Weights of a small GPT-style language model, trained from scratch on English Wikipedia.
Architecture: gated attention, a smear gate.
Training: a variant of Adam for these matrices, 255M tokens, 10532 steps.
Each number is 200 + 40 x the weight over the matrix's rms, rounded and kept within 0 to 999. Layers, rows and columns count from 0.

# layer 9 MLP down (transposed), 640x160, rms 0.0771, rows 38-59, columns 0-159
169,164,112,163,184,221,209,189,184,223,255,234,238,227,149,84,212,226,247,284,193,222,201,209,140,184,178,150,159,213,178,233,195,121,201,159,274,253,201,181,278,203,269,149,169,207,233,207,181,259,225,185,212,280,117,217,145,258,215,195,251,220,216,152,129,186,211,196,208,125,295,239,126,280,240,185,136,231,196,175,176,176,335,130,146,184,176,148,140,179,207,288,208,153,189,155,271,238,250,226,209,192,222,183,203,188,228,192,196,163,161,231,163,191,136,233,184,224,252,164,217,206,179,148,314,262,178,251,180,282,170,201,149,182,255,165,164,158,221,249,278,309,212,248,182,199,210,143,218,206,142,154,237,99,185,211,295,136,259,235
215,182,208,192,178,177,251,212,234,159,212,162,208,260,253,126,194,171,184,189,200,205,191,224,218,218,142,196,165,169,196,201,231,151,170,236,165,224,269,234,208,163,182,212,220,215,191,204,195,178,180,338,194,170,218,208,185,233,165,207,186,222,275,159,175,192,158,148,247,206,229,146,265,235,206,194,181,155,180,224,221,202,266,225,217,173,173,184,274,151,241,252,222,219,185,172,147,231,200,233,192,194,218,176,176,161,239,167,177,229,157,199,208,226,202,171,232,227,165,163,165,235,132,248,192,175,199,222,200,192,251,231,162,210,158,194,163,186,163,209,160,172,209,299,186,229,230,170,122,220,254,240,227,146,249,254,199,259,163,237
191,244,257,192,174,236,240,201,201,238,261,194,193,194,181,230,159,136,198,127,206,154,252,218,202,195,220,176,225,208,182,224,155,194,167,162,247,296,219,226,247,176,175,199,182,203,220,232,200,229,209,192,187,242,126,203,276,246,213,219,171,199,135,213,196,148,229,217,201,185,128,188,210,183,213,187,186,272,168,156,170,218,200,132,181,212,172,190,201,278,257,256,165,154,192,223,193,140,227,143,191,201,230,181,184,193,182,161,190,158,250,247,218,176,206,216,209,239,196,152,192,188,244,200,221,148,186,190,197,189,247,185,228,256,182,161,151,231,173,193,196,215,127,249,249,248,261,202,184,179,194,176,358,85,165,190,281,150,124,226
176,267,240,279,286,244,169,222,177,216,164,248,232,127,162,224,205,184,213,179,174,196,183,162,213,167,218,203,149,238,218,195,216,189,237,220,189,175,206,181,186,183,224,231,237,174,179,243,200,205,178,207,207,214,189,211,195,153,236,210,211,188,185,195,176,158,280,170,165,189,241,194,178,261,221,174,180,209,234,202,201,179,232,206,195,245,201,176,228,157,202,195,185,157,201,189,191,186,247,176,153,233,260,221,201,237,201,187,260,177,253,152,163,184,144,227,189,279,197,214,191,195,233,192,231,164,226,244,210,209,185,187,218,171,228,230,164,172,164,224,141,181,201,209,231,216,202,215,199,197,226,184,279,71,200,187,224,188,229,210
219,177,258,196,285,220,253,247,275,123,177,187,264,192,224,190,74,225,269,215,156,248,271,241,179,234,217,175,154,123,190,182,144,187,210,163,137,235,259,240,132,163,204,188,261,230,202,296,129,225,183,227,212,261,191,295,157,264,220,169,215,183,216,222,161,189,195,135,265,139,201,182,265,203,190,157,168,141,176,205,303,214,210,234,220,219,132,237,187,162,218,251,217,145,283,320,209,281,260,222,165,262,262,188,142,219,221,168,254,207,238,249,161,188,233,256,265,175,131,210,175,256,211,93,207,216,188,215,169,170,209,301,158,141,191,236,202,171,185,148,183,336,222,121,154,169,63,192,160,202,260,242,154,231,240,265,181,202,228,173
209,231,177,204,164,201,229,160,218,176,208,210,224,229,242,161,279,242,170,194,206,172,150,198,272,206,172,244,216,170,216,154,162,108,224,190,209,183,181,225,165,164,236,270,172,226,212,239,148,247,223,208,219,261,236,142,198,197,156,153,215,250,182,210,204,161,165,275,216,175,208,169,202,174,242,178,192,258,180,221,235,222,292,201,194,169,229,222,164,147,177,189,238,212,176,222,197,203,211,134,258,210,222,184,216,205,214,197,201,270,201,185,242,220,188,172,187,214,239,205,259,220,154,234,180,271,220,221,175,235,204,182,154,178,169,143,217,188,199,202,138,160,217,178,177,207,182,195,232,154,267,201,236,159,191,221,178,150,194,249
225,183,231,194,207,177,241,170,198,142,266,193,207,264,123,118,192,230,171,201,202,253,192,197,200,100,131,191,182,203,209,196,207,184,142,199,226,185,298,189,232,205,178,262,163,140,134,215,201,206,165,171,181,229,219,232,227,147,153,215,168,201,229,144,222,217,152,168,204,164,209,215,259,205,161,265,187,153,216,152,199,259,298,234,165,197,223,266,189,203,243,220,212,254,191,212,249,133,150,171,167,233,207,215,206,247,17,190,210,231,213,269,242,196,230,132,214,163,213,228,258,141,193,213,210,169,208,207,218,222,191,212,193,197,219,190,259,196,152,281,125,152,140,185,145,169,194,177,214,247,223,230,223,180,184,200,217,233,248,199
188,204,143,178,221,191,241,261,155,209,263,197,195,214,210,231,270,218,191,185,218,131,112,222,200,169,219,165,211,239,204,118,162,187,183,238,167,290,163,163,149,194,195,224,201,242,177,218,184,202,192,230,192,185,202,159,192,209,215,170,190,216,220,200,264,158,177,264,232,230,200,174,205,197,192,239,188,207,214,144,229,186,195,194,199,208,155,172,281,186,142,230,241,183,165,142,199,151,248,159,275,248,193,224,156,179,254,208,216,203,190,213,242,144,148,211,198,177,204,199,227,189,205,179,145,188,222,218,201,182,158,223,144,198,213,140,223,199,185,168,169,133,208,215,179,170,235,197,264,244,184,198,161,196,201,220,237,146,183,188
192,220,202,187,185,186,220,187,205,206,207,206,150,188,166,198,219,181,211,157,197,178,186,199,237,234,234,141,216,189,189,213,229,204,202,200,222,185,195,231,210,199,193,171,219,208,205,204,214,186,211,232,188,210,207,223,180,217,191,181,202,188,208,218,203,166,184,239,191,216,203,187,180,181,235,215,206,197,170,198,184,183,223,191,165,201,195,204,212,199,237,171,212,216,195,198,207,235,161,238,219,217,240,177,180,218,209,204,215,175,203,204,179,189,200,227,197,207,191,205,215,201,140,223,210,217,225,187,190,209,199,193,182,190,191,199,231,210,213,191,200,207,184,194,196,171,205,219,196,228,169,207,213,195,198,196,202,196,221,212
176,192,173,266,215,179,239,244,166,236,243,139,175,190,223,179,232,236,188,220,144,189,163,137,138,132,229,170,153,190,232,231,180,227,226,175,189,202,131,193,221,249,199,176,209,186,222,199,191,155,177,203,212,237,207,232,161,210,206,219,242,210,210,335,284,198,183,242,159,313,151,289,219,242,157,159,205,173,190,282,191,208,217,234,202,240,206,173,260,225,257,168,289,313,168,195,176,283,201,209,207,133,281,229,209,204,185,218,156,223,301,185,239,202,216,192,230,154,229,251,202,186,193,261,209,234,126,194,166,142,178,160,228,174,241,108,169,243,265,227,87,232,242,71,207,174,228,191,216,158,186,153,181,130,194,159,247,232,207,144
189,206,172,219,232,212,210,227,214,218,193,151,175,201,245,172,175,186,223,224,203,136,192,201,170,239,189,202,266,212,175,216,136,112,222,200,168,199,207,224,196,143,165,170,197,215,218,186,166,153,241,199,181,210,135,161,185,192,173,145,201,264,188,277,211,170,182,205,176,192,236,217,207,209,240,218,252,211,242,173,239,242,188,192,211,200,163,205,182,165,213,204,178,240,191,225,148,229,179,201,224,190,206,179,136,182,225,157,187,233,206,173,181,181,211,239,240,283,255,206,247,200,228,194,190,210,240,217,130,131,171,223,172,191,161,191,201,156,151,156,227,199,204,249,153,205,205,216,250,195,250,207,170,137,213,143,188,222,189,229
262,138,257,192,151,211,231,198,189,202,197,208,230,161,254,185,169,264,202,203,144,164,165,196,140,209,198,180,246,207,142,219,222,124,183,159,278,253,296,204,203,252,233,197,191,206,224,178,227,148,224,224,111,219,197,178,178,230,187,262,191,120,214,281,203,197,191,199,153,190,146,142,187,205,281,169,196,186,200,195,204,184,215,250,223,205,277,214,243,145,209,141,204,261,207,171,206,174,224,144,246,208,188,222,243,189,148,166,298,258,244,173,278,209,142,252,122,172,130,240,214,215,220,140,193,187,202,190,147,142,212,131,205,136,179,238,71,235,250,124,113,165,250,219,204,219,151,210,233,229,163,187,281,148,269,243,265,164,250,113
178,174,260,181,149,191,138,158,192,201,243,243,232,207,191,231,223,173,200,205,229,227,269,224,186,184,180,212,225,157,199,210,162,138,233,235,217,191,157,270,250,205,176,226,289,219,226,248,255,234,202,165,146,244,117,210,270,136,238,222,170,215,200,187,206,142,223,97,259,273,231,129,182,178,217,157,192,156,184,167,194,130,178,145,191,228,159,191,163,156,173,186,186,188,103,138,151,186,220,200,252,179,214,164,196,239,177,164,117,224,274,195,217,168,234,194,246,135,179,256,212,247,201,237,213,194,179,165,196,195,196,185,257,210,230,223,143,127,184,203,188,258,151,137,208,105,273,247,267,227,247,206,168,221,243,295,297,185,175,180
192,221,226,227,227,249,195,210,233,244,199,224,175,247,135,281,219,124,226,192,181,230,165,273,208,218,294,254,192,250,229,123,199,173,238,151,147,204,199,255,95,148,236,197,184,203,187,193,183,236,224,212,242,191,190,270,134,233,197,189,211,217,192,233,274,144,230,206,164,230,205,246,267,178,220,195,214,161,272,133,124,236,216,236,194,230,158,178,190,227,172,146,202,191,227,155,189,252,127,206,144,252,270,151,189,222,183,169,271,249,133,179,283,242,161,190,200,247,231,227,202,197,219,293,262,214,134,230,285,252,145,208,169,156,172,174,264,234,196,259,259,208,122,230,165,210,250,242,235,229,253,232,214,189,167,200,219,114,181,229
206,225,250,226,186,271,194,226,180,183,155,126,145,188,185,200,185,191,306,115,209,294,162,197,304,207,274,194,194,272,165,173,266,165,211,244,206,180,184,186,223,176,145,217,255,194,204,210,251,167,172,169,156,255,102,144,290,242,255,219,150,193,249,189,346,168,209,209,206,246,135,289,145,225,227,236,174,189,204,122,158,232,99,193,99,183,242,136,246,229,192,178,128,185,179,160,149,231,116,203,282,251,184,204,202,138,222,211,189,177,228,207,156,275,209,252,235,131,245,213,204,220,202,212,165,209,215,185,211,151,184,208,197,187,95,207,222,273,266,171,114,129,186,162,127,219,205,173,223,196,237,186,197,130,169,166,267,156,168,174
217,141,217,131,160,175,195,274,152,172,188,180,207,264,236,120,173,182,225,280,207,303,169,246,166,199,161,214,167,125,187,152,230,230,126,223,216,198,196,235,146,127,145,137,178,241,224,188,204,179,322,311,267,223,169,172,123,267,260,170,186,150,228,209,204,208,227,299,294,196,168,141,212,167,184,216,165,234,112,261,253,152,245,239,205,166,209,186,204,212,193,246,233,198,217,215,203,196,253,215,190,121,282,217,233,118,272,249,181,204,166,170,193,203,174,143,228,171,191,133,167,119,195,249,231,235,225,149,176,277,225,124,244,267,131,178,180,208,201,226,175,132,171,125,253,292,219,228,192,198,157,218,278,160,205,156,225,200,252,223
227,198,215,219,205,213,236,195,209,200,209,211,232,191,204,197,192,209,178,184,187,216,190,206,187,203,200,212,179,167,187,182,212,216,194,175,199,225,202,198,225,207,168,200,192,192,204,203,200,202,203,186,196,177,217,203,222,184,198,239,196,186,176,203,201,213,186,180,182,211,191,194,206,192,171,182,205,207,213,214,196,193,231,203,205,194,209,210,205,235,203,176,213,204,188,159,199,218,209,207,192,241,210,209,213,198,184,218,195,215,202,206,198,221,192,196,200,185,191,217,181,209,210,216,197,188,198,187,212,181,193,218,171,192,202,213,203,217,181,213,196,207,168,181,223,214,218,186,206,210,191,189,201,199,184,199,210,197,235,210
252,198,292,227,238,125,173,164,273,190,109,167,264,193,259,188,186,147,201,186,167,162,178,288,230,252,139,214,217,240,265,200,181,207,211,189,226,219,153,284,243,233,218,246,216,177,200,233,216,233,264,169,186,197,201,199,238,186,238,268,140,234,162,197,194,218,219,226,259,202,153,175,238,217,191,230,231,244,231,208,264,217,198,279,194,204,258,204,173,180,189,100,145,198,168,151,167,190,173,217,232,266,181,188,242,122,165,224,214,209,230,188,254,201,188,172,211,225,221,210,255,168,197,265,190,256,154,181,186,195,181,211,200,225,203,161,186,242,187,207,59,168,226,191,194,208,179,201,225,190,205,267,252,187,185,210,253,208,172,159
284,244,227,183,203,216,244,194,218,227,198,131,193,261,203,248,170,142,240,198,239,173,269,210,152,193,173,193,176,172,261,207,190,185,239,193,177,242,278,188,199,171,187,146,177,177,265,237,156,184,193,282,104,247,140,133,232,265,226,224,134,181,214,237,166,136,130,143,205,180,155,128,188,225,222,270,149,245,236,175,223,209,264,179,120,169,286,185,208,224,194,146,188,190,277,189,202,259,242,258,216,216,184,210,213,114,165,223,195,210,264,147,175,239,185,267,128,190,156,190,110,219,179,275,160,279,217,176,182,148,216,246,145,231,187,163,273,239,176,152,255,320,179,204,226,204,255,142,209,121,213,242,222,138,277,178,184,152,222,167
199,241,228,268,207,265,166,175,217,216,187,255,195,181,172,249,236,223,136,218,180,222,149,151,238,200,169,215,253,245,196,177,256,221,217,190,177,245,212,173,162,266,248,277,229,224,210,223,170,199,180,193,226,164,167,233,215,95,115,174,156,169,203,175,201,258,249,252,160,234,226,259,250,185,161,246,178,129,277,150,220,183,246,188,160,250,191,265,240,188,171,223,245,220,218,229,166,155,170,185,162,213,190,165,195,284,211,163,233,177,206,92,203,212,164,193,197,249,210,186,206,186,256,189,167,145,202,206,225,206,209,236,248,193,213,250,199,226,160,161,202,198,185,160,186,216,174,276,256,156,212,190,286,158,182,171,165,201,223,150
196,218,233,219,178,208,216,137,229,170,190,195,250,200,201,193,152,197,211,192,158,238,244,216,238,192,231,147,219,188,203,221,126,228,228,155,253,152,118,215,182,127,212,162,186,148,230,186,183,150,145,245,108,200,139,157,170,274,175,248,163,224,227,268,239,245,244,228,222,177,250,212,193,190,249,253,166,240,127,265,180,223,291,234,176,259,215,197,146,205,263,231,253,190,208,153,193,211,193,296,176,209,165,180,168,171,184,186,264,204,230,220,222,189,146,210,142,207,63,223,196,175,178,171,167,187,209,197,173,167,189,163,310,232,197,228,148,243,191,176,19,215,192,223,148,175,168,200,130,236,252,147,245,264,280,161,205,176,160,240
265,152,249,216,226,175,222,235,251,189,205,170,182,171,140,189,126,99,185,256,240,233,211,209,244,235,250,164,262,144,126,316,225,245,236,212,306,226,163,249,239,213,134,197,227,226,233,224,176,145,278,168,187,248,155,251,236,226,190,192,156,161,165,228,290,199,226,123,202,212,194,231,195,222,259,165,189,241,268,211,232,159,226,217,227,191,230,193,149,220,238,140,137,127,192,248,184,218,132,217,177,225,174,255,243,207,228,198,244,194,162,175,218,201,193,241,214,179,176,199,208,244,144,286,215,184,188,239,198,182,184,204,179,177,211,275,247,214,165,246,126,263,225,177,201,199,217,155,199,241,141,167,286,294,273,92,210,174,213,209
# layer 9 MLP up, 640x160, rms 0.0675, rows 39-60, columns 0-159
205,186,226,229,224,252,176,191,197,173,167,219,204,158,120,209,163,189,247,214,198,204,218,255,169,164,166,193,210,215,180,207,235,189,250,143,217,229,176,154,190,186,241,226,221,234,200,239,245,252,234,146,240,191,180,239,173,183,202,163,189,178,188,208,187,259,208,239,266,239,165,243,148,118,182,198,237,269,196,205,223,166,184,219,181,166,217,192,143,238,209,172,181,214,180,197,215,194,118,124,239,249,239,189,248,175,261,206,194,197,188,200,185,208,192,198,204,191,273,205,194,186,198,187,275,258,215,225,205,205,230,162,237,234,182,152,211,175,182,228,159,194,172,192,188,185,231,214,185,232,149,246,164,239,177,211,180,195,147,197
122,235,171,190,217,250,209,255,177,322,252,251,182,225,260,208,215,168,181,199,197,186,193,194,205,206,202,227,114,228,224,170,254,236,197,219,237,253,214,266,218,195,222,157,178,202,218,201,208,224,235,174,197,258,204,177,233,217,242,283,212,211,156,149,193,174,241,135,227,198,184,249,185,250,181,302,210,148,242,270,166,171,111,151,188,181,166,210,174,224,239,244,171,242,176,141,177,233,225,210,207,145,172,232,259,219,207,153,176,194,170,172,165,207,254,167,202,151,192,180,199,180,161,124,203,161,197,159,246,172,203,232,251,284,115,137,216,170,198,238,260,171,189,239,189,224,194,188,203,186,195,250,236,182,212,169,166,177,233,181
223,197,187,185,177,130,241,175,177,160,187,183,216,189,248,179,184,187,196,197,186,202,221,246,218,184,142,240,170,186,261,215,218,189,159,176,206,150,248,204,191,195,237,218,175,93,238,183,239,193,168,177,199,201,172,148,219,151,175,207,237,201,173,271,241,167,208,275,261,150,172,185,218,208,234,253,227,204,174,246,199,236,173,163,229,198,156,247,163,171,180,243,180,208,153,172,189,200,254,216,173,247,187,147,220,213,177,197,192,124,209,216,205,212,223,121,174,234,160,197,215,124,204,256,242,199,225,276,205,213,166,260,239,174,228,161,218,268,110,153,208,172,215,179,212,152,133,195,208,175,222,199,201,195,195,159,214,157,196,213
198,181,245,204,261,167,239,205,264,226,235,178,241,322,236,185,160,221,250,235,120,193,248,237,144,105,210,185,141,242,236,155,160,257,202,106,253,212,214,268,215,198,246,234,227,188,195,147,204,159,139,112,240,253,175,195,183,186,214,274,304,112,134,224,202,239,107,260,207,141,93,220,224,166,120,231,237,184,207,162,153,194,231,255,243,271,201,212,124,213,170,220,80,192,219,230,240,248,108,246,170,254,255,212,225,190,288,202,199,226,180,278,243,220,290,161,284,203,276,188,188,212,260,174,214,168,159,184,247,225,260,214,227,376,139,225,90,182,184,178,264,297,306,140,206,194,114,143,229,178,259,246,196,289,130,185,193,145,226,305
209,217,203,174,207,210,203,174,215,169,159,202,171,211,222,234,154,189,222,177,200,276,223,204,149,253,180,223,158,168,265,221,224,169,211,177,216,220,199,180,204,201,197,217,237,195,204,181,243,186,149,243,170,290,202,231,166,204,188,217,177,136,167,156,211,228,155,191,214,198,165,195,221,183,139,221,218,204,219,212,209,231,200,200,169,207,211,183,171,198,178,171,240,180,256,199,235,210,259,228,191,100,219,253,255,175,192,182,235,194,220,170,228,236,220,220,188,133,101,190,164,195,214,158,144,175,142,238,229,186,226,158,259,215,142,219,117,252,203,175,223,157,213,155,163,170,226,218,148,205,244,166,202,239,201,219,213,214,209,182
259,225,244,170,153,240,231,250,200,245,252,259,198,142,220,238,249,212,196,212,122,212,187,157,152,242,180,236,154,244,221,174,116,239,184,163,204,231,198,163,147,158,103,206,188,266,228,228,185,258,207,141,101,200,192,144,123,194,226,144,171,209,233,199,261,221,185,207,228,271,203,216,209,204,124,191,204,162,132,242,152,286,198,169,279,195,186,238,244,193,232,127,218,223,244,173,197,150,196,180,137,162,174,307,208,310,160,238,214,239,129,217,145,187,301,190,224,185,157,231,174,233,178,221,171,149,296,195,200,213,176,230,168,211,173,197,143,183,210,218,192,175,179,206,210,186,187,178,174,263,139,115,115,186,193,289,206,127,241,210
197,210,256,173,194,174,192,155,188,196,196,204,195,203,134,230,149,153,190,153,172,251,199,212,161,188,209,216,242,172,245,196,250,185,195,165,183,169,168,216,193,189,219,193,198,203,295,213,228,194,195,135,226,242,177,220,204,220,184,180,217,171,198,236,230,232,219,212,192,168,176,231,232,205,171,201,229,210,169,239,157,153,220,209,179,273,232,198,171,290,220,155,178,152,220,188,185,199,183,249,172,172,197,213,271,226,208,173,209,199,217,164,236,197,230,148,232,170,216,146,144,167,214,167,267,205,264,215,242,183,199,173,150,235,182,176,197,196,215,162,196,185,196,188,186,182,175,246,196,209,195,181,184,274,207,168,170,207,217,208
210,225,234,216,208,208,254,194,220,233,189,206,197,193,236,203,215,244,203,184,169,214,230,209,192,179,186,172,174,204,228,178,166,191,213,209,190,203,203,188,235,250,221,178,242,194,206,171,208,206,186,196,202,216,247,178,212,195,226,186,239,166,210,181,194,207,189,228,222,177,156,235,201,183,193,223,238,239,199,211,180,209,170,182,207,190,156,216,199,198,157,213,198,192,185,189,228,191,209,207,223,183,183,206,211,204,204,211,141,186,182,213,190,222,245,189,213,179,204,259,204,188,190,236,190,186,203,201,222,223,208,173,208,226,197,194,210,203,184,210,259,137,237,189,202,220,209,171,184,229,203,204,177,237,184,196,139,230,213,202
167,172,214,161,195,172,212,209,143,217,278,164,213,156,192,236,287,216,212,192,169,243,254,214,174,272,154,260,149,247,263,201,180,243,274,163,178,204,183,260,163,262,210,188,207,215,210,162,169,217,102,141,222,186,260,197,132,232,183,236,151,198,191,166,136,150,253,268,259,182,241,177,204,198,158,325,232,150,219,182,162,250,220,204,242,206,172,213,262,234,184,234,188,223,219,248,199,248,204,233,199,226,257,134,163,299,200,233,137,216,242,179,185,194,231,169,319,192,175,217,262,197,150,236,205,166,180,161,287,212,348,201,169,211,190,201,213,138,155,274,232,220,198,273,195,221,198,115,241,141,152,161,92,189,166,295,203,218,291,210
207,206,227,192,240,166,244,222,172,238,220,210,145,211,191,236,197,177,202,205,189,166,203,242,214,209,217,202,178,210,190,204,226,265,233,190,257,218,189,222,186,256,194,224,249,219,188,190,226,222,154,173,165,221,163,190,187,225,184,212,205,220,163,173,123,182,204,224,205,182,170,157,231,146,162,189,242,209,173,196,144,162,177,127,197,227,202,208,211,211,196,202,156,149,200,204,261,142,200,247,128,153,141,203,280,168,223,247,184,198,180,276,220,241,214,183,199,144,215,201,214,237,188,188,224,200,181,238,221,214,186,205,243,253,201,158,202,171,213,188,215,163,185,232,229,225,210,220,163,240,215,233,208,211,233,187,193,203,213,197
287,192,200,179,249,259,201,185,205,220,223,209,235,245,216,146,132,234,160,247,217,261,116,143,134,224,146,213,246,169,218,201,214,178,183,153,307,217,226,148,217,203,219,171,265,115,236,197,267,161,182,154,152,191,232,192,270,241,295,279,215,119,210,185,134,246,175,200,257,225,170,178,233,190,145,168,270,214,133,224,131,104,192,218,257,222,249,232,133,170,191,81,210,176,251,118,223,196,254,162,212,162,156,250,226,185,153,163,229,265,161,184,220,197,192,211,249,155,205,234,202,197,180,177,148,107,203,219,200,95,218,175,283,187,93,183,106,254,230,151,210,142,185,213,213,223,128,217,227,197,189,155,177,260,202,290,254,184,182,169
243,186,234,200,155,232,241,226,239,178,159,162,162,202,230,86,191,178,177,224,221,245,104,195,147,211,225,103,199,204,155,223,192,203,205,196,229,183,210,139,162,180,155,213,179,168,239,173,282,132,205,249,168,197,192,153,180,263,228,186,177,192,115,244,220,256,146,210,148,144,91,278,225,235,235,184,257,192,150,231,200,148,169,164,225,213,169,210,203,219,219,110,199,176,227,180,211,268,187,232,179,122,169,230,195,188,222,208,134,230,192,282,263,292,200,136,233,173,333,172,166,228,133,190,173,230,195,199,148,234,227,248,134,166,255,229,262,231,211,223,166,193,130,185,220,221,164,216,181,221,153,189,209,210,187,109,150,182,207,204
211,251,194,178,206,227,253,215,157,159,226,208,180,203,236,199,181,196,152,180,236,173,210,284,209,208,183,204,196,272,220,170,163,272,225,255,207,214,129,171,210,229,258,194,285,282,210,216,204,241,181,243,191,245,215,176,206,175,238,283,208,212,266,269,151,163,168,283,256,211,174,271,208,211,218,212,204,209,185,174,102,219,156,148,248,173,233,194,240,182,227,127,164,113,232,135,256,178,263,213,185,171,200,232,185,194,211,202,163,195,194,264,239,212,172,220,131,116,213,247,127,225,188,226,195,222,205,93,240,229,218,229,235,215,122,245,157,243,187,172,220,173,130,181,240,218,198,131,169,216,208,282,191,166,211,298,202,214,203,212
143,223,208,208,242,170,203,187,153,228,265,262,207,179,188,168,119,235,139,275,175,228,210,268,155,146,147,113,161,157,161,204,193,173,148,222,200,275,131,181,158,202,286,173,215,236,230,136,191,166,228,198,196,231,154,187,243,164,211,132,359,137,277,209,212,181,195,322,232,237,212,190,151,202,202,158,301,239,355,183,211,203,159,191,247,171,164,191,218,249,214,135,178,167,172,186,255,248,204,177,229,179,196,210,141,254,137,238,267,162,133,256,197,254,159,210,96,175,136,260,138,134,209,110,186,238,178,118,219,255,190,182,221,255,142,206,174,198,216,232,160,136,273,195,229,176,192,231,213,202,155,308,164,227,236,214,182,141,175,195
200,250,249,219,273,223,217,196,273,215,172,236,173,268,129,275,175,168,111,205,156,197,159,259,119,236,115,272,198,174,246,244,211,245,226,161,179,154,150,254,255,218,228,117,186,232,183,148,220,246,237,213,274,269,217,157,227,264,193,258,193,240,194,194,215,184,153,202,241,234,233,145,236,150,161,246,216,212,104,255,209,280,219,131,210,236,206,232,135,202,148,242,187,205,252,76,190,207,223,236,240,228,256,243,257,173,245,202,169,154,197,199,212,168,334,140,71,174,252,148,240,239,180,252,195,281,206,219,266,214,197,172,217,169,180,204,189,200,165,145,219,147,185,197,286,254,255,229,200,127,159,159,213,244,147,267,198,251,171,262
197,222,217,183,204,193,241,199,239,222,211,207,207,227,244,230,221,215,188,205,204,195,201,230,199,181,214,194,187,206,234,195,180,199,195,207,220,220,233,226,200,215,205,170,236,180,229,198,223,196,176,161,218,232,210,169,204,168,200,213,231,165,234,197,166,191,187,197,221,189,183,197,180,188,199,206,222,223,185,223,196,174,181,175,226,221,190,231,203,184,155,199,160,182,191,198,210,199,216,200,206,203,168,194,217,207,227,238,175,200,157,208,204,213,213,197,173,183,226,217,235,204,188,188,199,194,247,182,186,173,203,182,232,222,199,163,189,193,190,214,210,186,195,200,207,202,222,161,189,227,213,266,179,221,195,201,187,215,189,209
196,239,195,246,229,225,235,174,193,210,254,213,174,278,315,298,199,202,192,137,180,203,203,194,143,171,187,186,170,160,193,206,207,219,242,214,272,206,209,206,208,247,191,92,233,184,189,187,240,202,179,187,166,235,234,218,216,229,250,242,189,241,158,163,238,197,150,201,212,176,218,256,219,193,220,275,290,147,185,256,252,254,170,147,184,196,160,203,243,233,222,225,249,193,200,224,214,164,151,176,172,178,176,248,230,154,207,233,172,266,182,277,212,205,194,233,219,107,161,130,230,182,152,211,206,151,223,199,289,200,223,181,247,309,186,193,98,237,189,250,191,108,191,148,248,205,172,283,203,171,206,285,200,217,193,207,232,126,197,193
216,182,244,283,168,184,235,137,222,158,266,293,224,220,200,205,172,174,171,195,151,127,150,286,221,205,216,205,288,307,204,170,180,277,156,160,227,233,242,182,167,142,158,224,193,224,227,184,269,195,268,179,244,183,243,133,208,155,197,120,271,215,271,212,212,250,229,220,190,180,205,230,238,123,252,170,243,196,244,199,255,142,196,249,202,213,166,255,209,242,198,209,180,144,155,229,190,146,182,110,211,152,219,186,106,178,164,244,213,236,112,310,217,204,281,176,218,160,256,237,203,158,167,228,215,179,259,181,124,200,152,195,178,258,194,136,190,134,269,304,211,197,271,91,151,249,208,280,221,244,228,247,176,235,243,227,194,190,219,174
195,193,238,143,181,217,169,230,215,133,169,180,159,195,225,238,201,175,242,165,254,261,211,154,208,194,184,161,229,239,211,202,209,159,166,168,171,139,198,211,185,197,182,202,220,225,225,222,179,140,177,260,222,188,181,220,249,206,219,167,231,226,143,127,190,230,144,198,257,161,156,137,170,139,181,188,197,242,162,215,210,218,202,142,155,218,213,238,178,220,165,226,203,219,257,239,226,190,229,230,241,232,187,177,154,173,109,198,138,145,207,209,209,248,241,156,234,214,198,226,260,113,181,162,199,131,172,187,132,193,223,149,269,218,222,232,201,204,152,222,283,183,238,200,147,227,239,214,184,178,116,167,170,240,197,210,193,189,172,229
183,243,187,246,212,204,186,200,189,234,149,236,222,138,204,168,202,206,169,122,123,191,265,210,161,189,253,217,199,192,273,196,214,244,185,136,193,248,222,284,240,213,166,143,225,122,213,179,262,161,238,131,188,256,244,234,254,226,128,180,243,142,176,297,207,283,172,227,225,253,196,200,189,196,218,232,161,158,266,136,196,196,154,228,240,127,171,178,251,170,188,172,99,217,158,146,252,225,216,169,235,208,246,178,189,211,245,230,101,213,267,227,176,265,203,168,185,214,167,172,242,142,188,212,254,206,237,169,149,201,206,112,193,185,158,192,270,170,173,178,195,115,153,202,263,193,174,193,191,140,188,195,132,203,174,173,198,194,256,173
221,217,290,282,151,201,207,179,235,183,163,232,178,212,206,283,278,130,225,216,136,131,184,209,212,194,195,207,185,234,193,186,175,190,242,241,186,244,246,178,232,244,108,240,291,267,220,232,254,193,202,242,274,176,235,261,246,198,240,195,244,222,195,175,180,196,210,187,304,178,155,160,246,168,191,173,140,197,143,226,217,185,187,158,210,166,211,226,201,176,194,159,179,185,166,189,173,224,213,187,276,177,208,231,204,194,287,206,198,202,237,146,184,156,158,235,211,197,234,297,206,206,184,191,198,226,209,237,176,175,204,103,223,253,144,178,229,158,190,164,209,147,190,189,133,157,245,239,217,210,146,253,189,229,90,292,227,166,116,284
187,201,177,109,138,165,222,195,215,216,190,193,167,237,179,154,207,143,211,227,194,185,211,222,195,165,212,205,114,228,218,165,166,179,202,161,189,255,194,176,259,205,194,196,192,237,252,211,182,237,250,203,248,207,165,219,196,168,169,203,190,185,172,216,215,228,204,256,203,194,192,225,147,182,173,170,179,202,240,241,205,243,180,186,227,144,252,211,111,229,158,175,177,219,209,188,172,256,164,191,241,174,207,203,193,225,192,263,231,149,178,190,178,245,214,155,207,179,167,179,169,147,235,166,211,203,147,231,202,246,213,187,293,186,209,210,170,207,153,199,212,161,197,199,210,192,161,199,216,227,164,210,133,166,232,210,157,189,180,216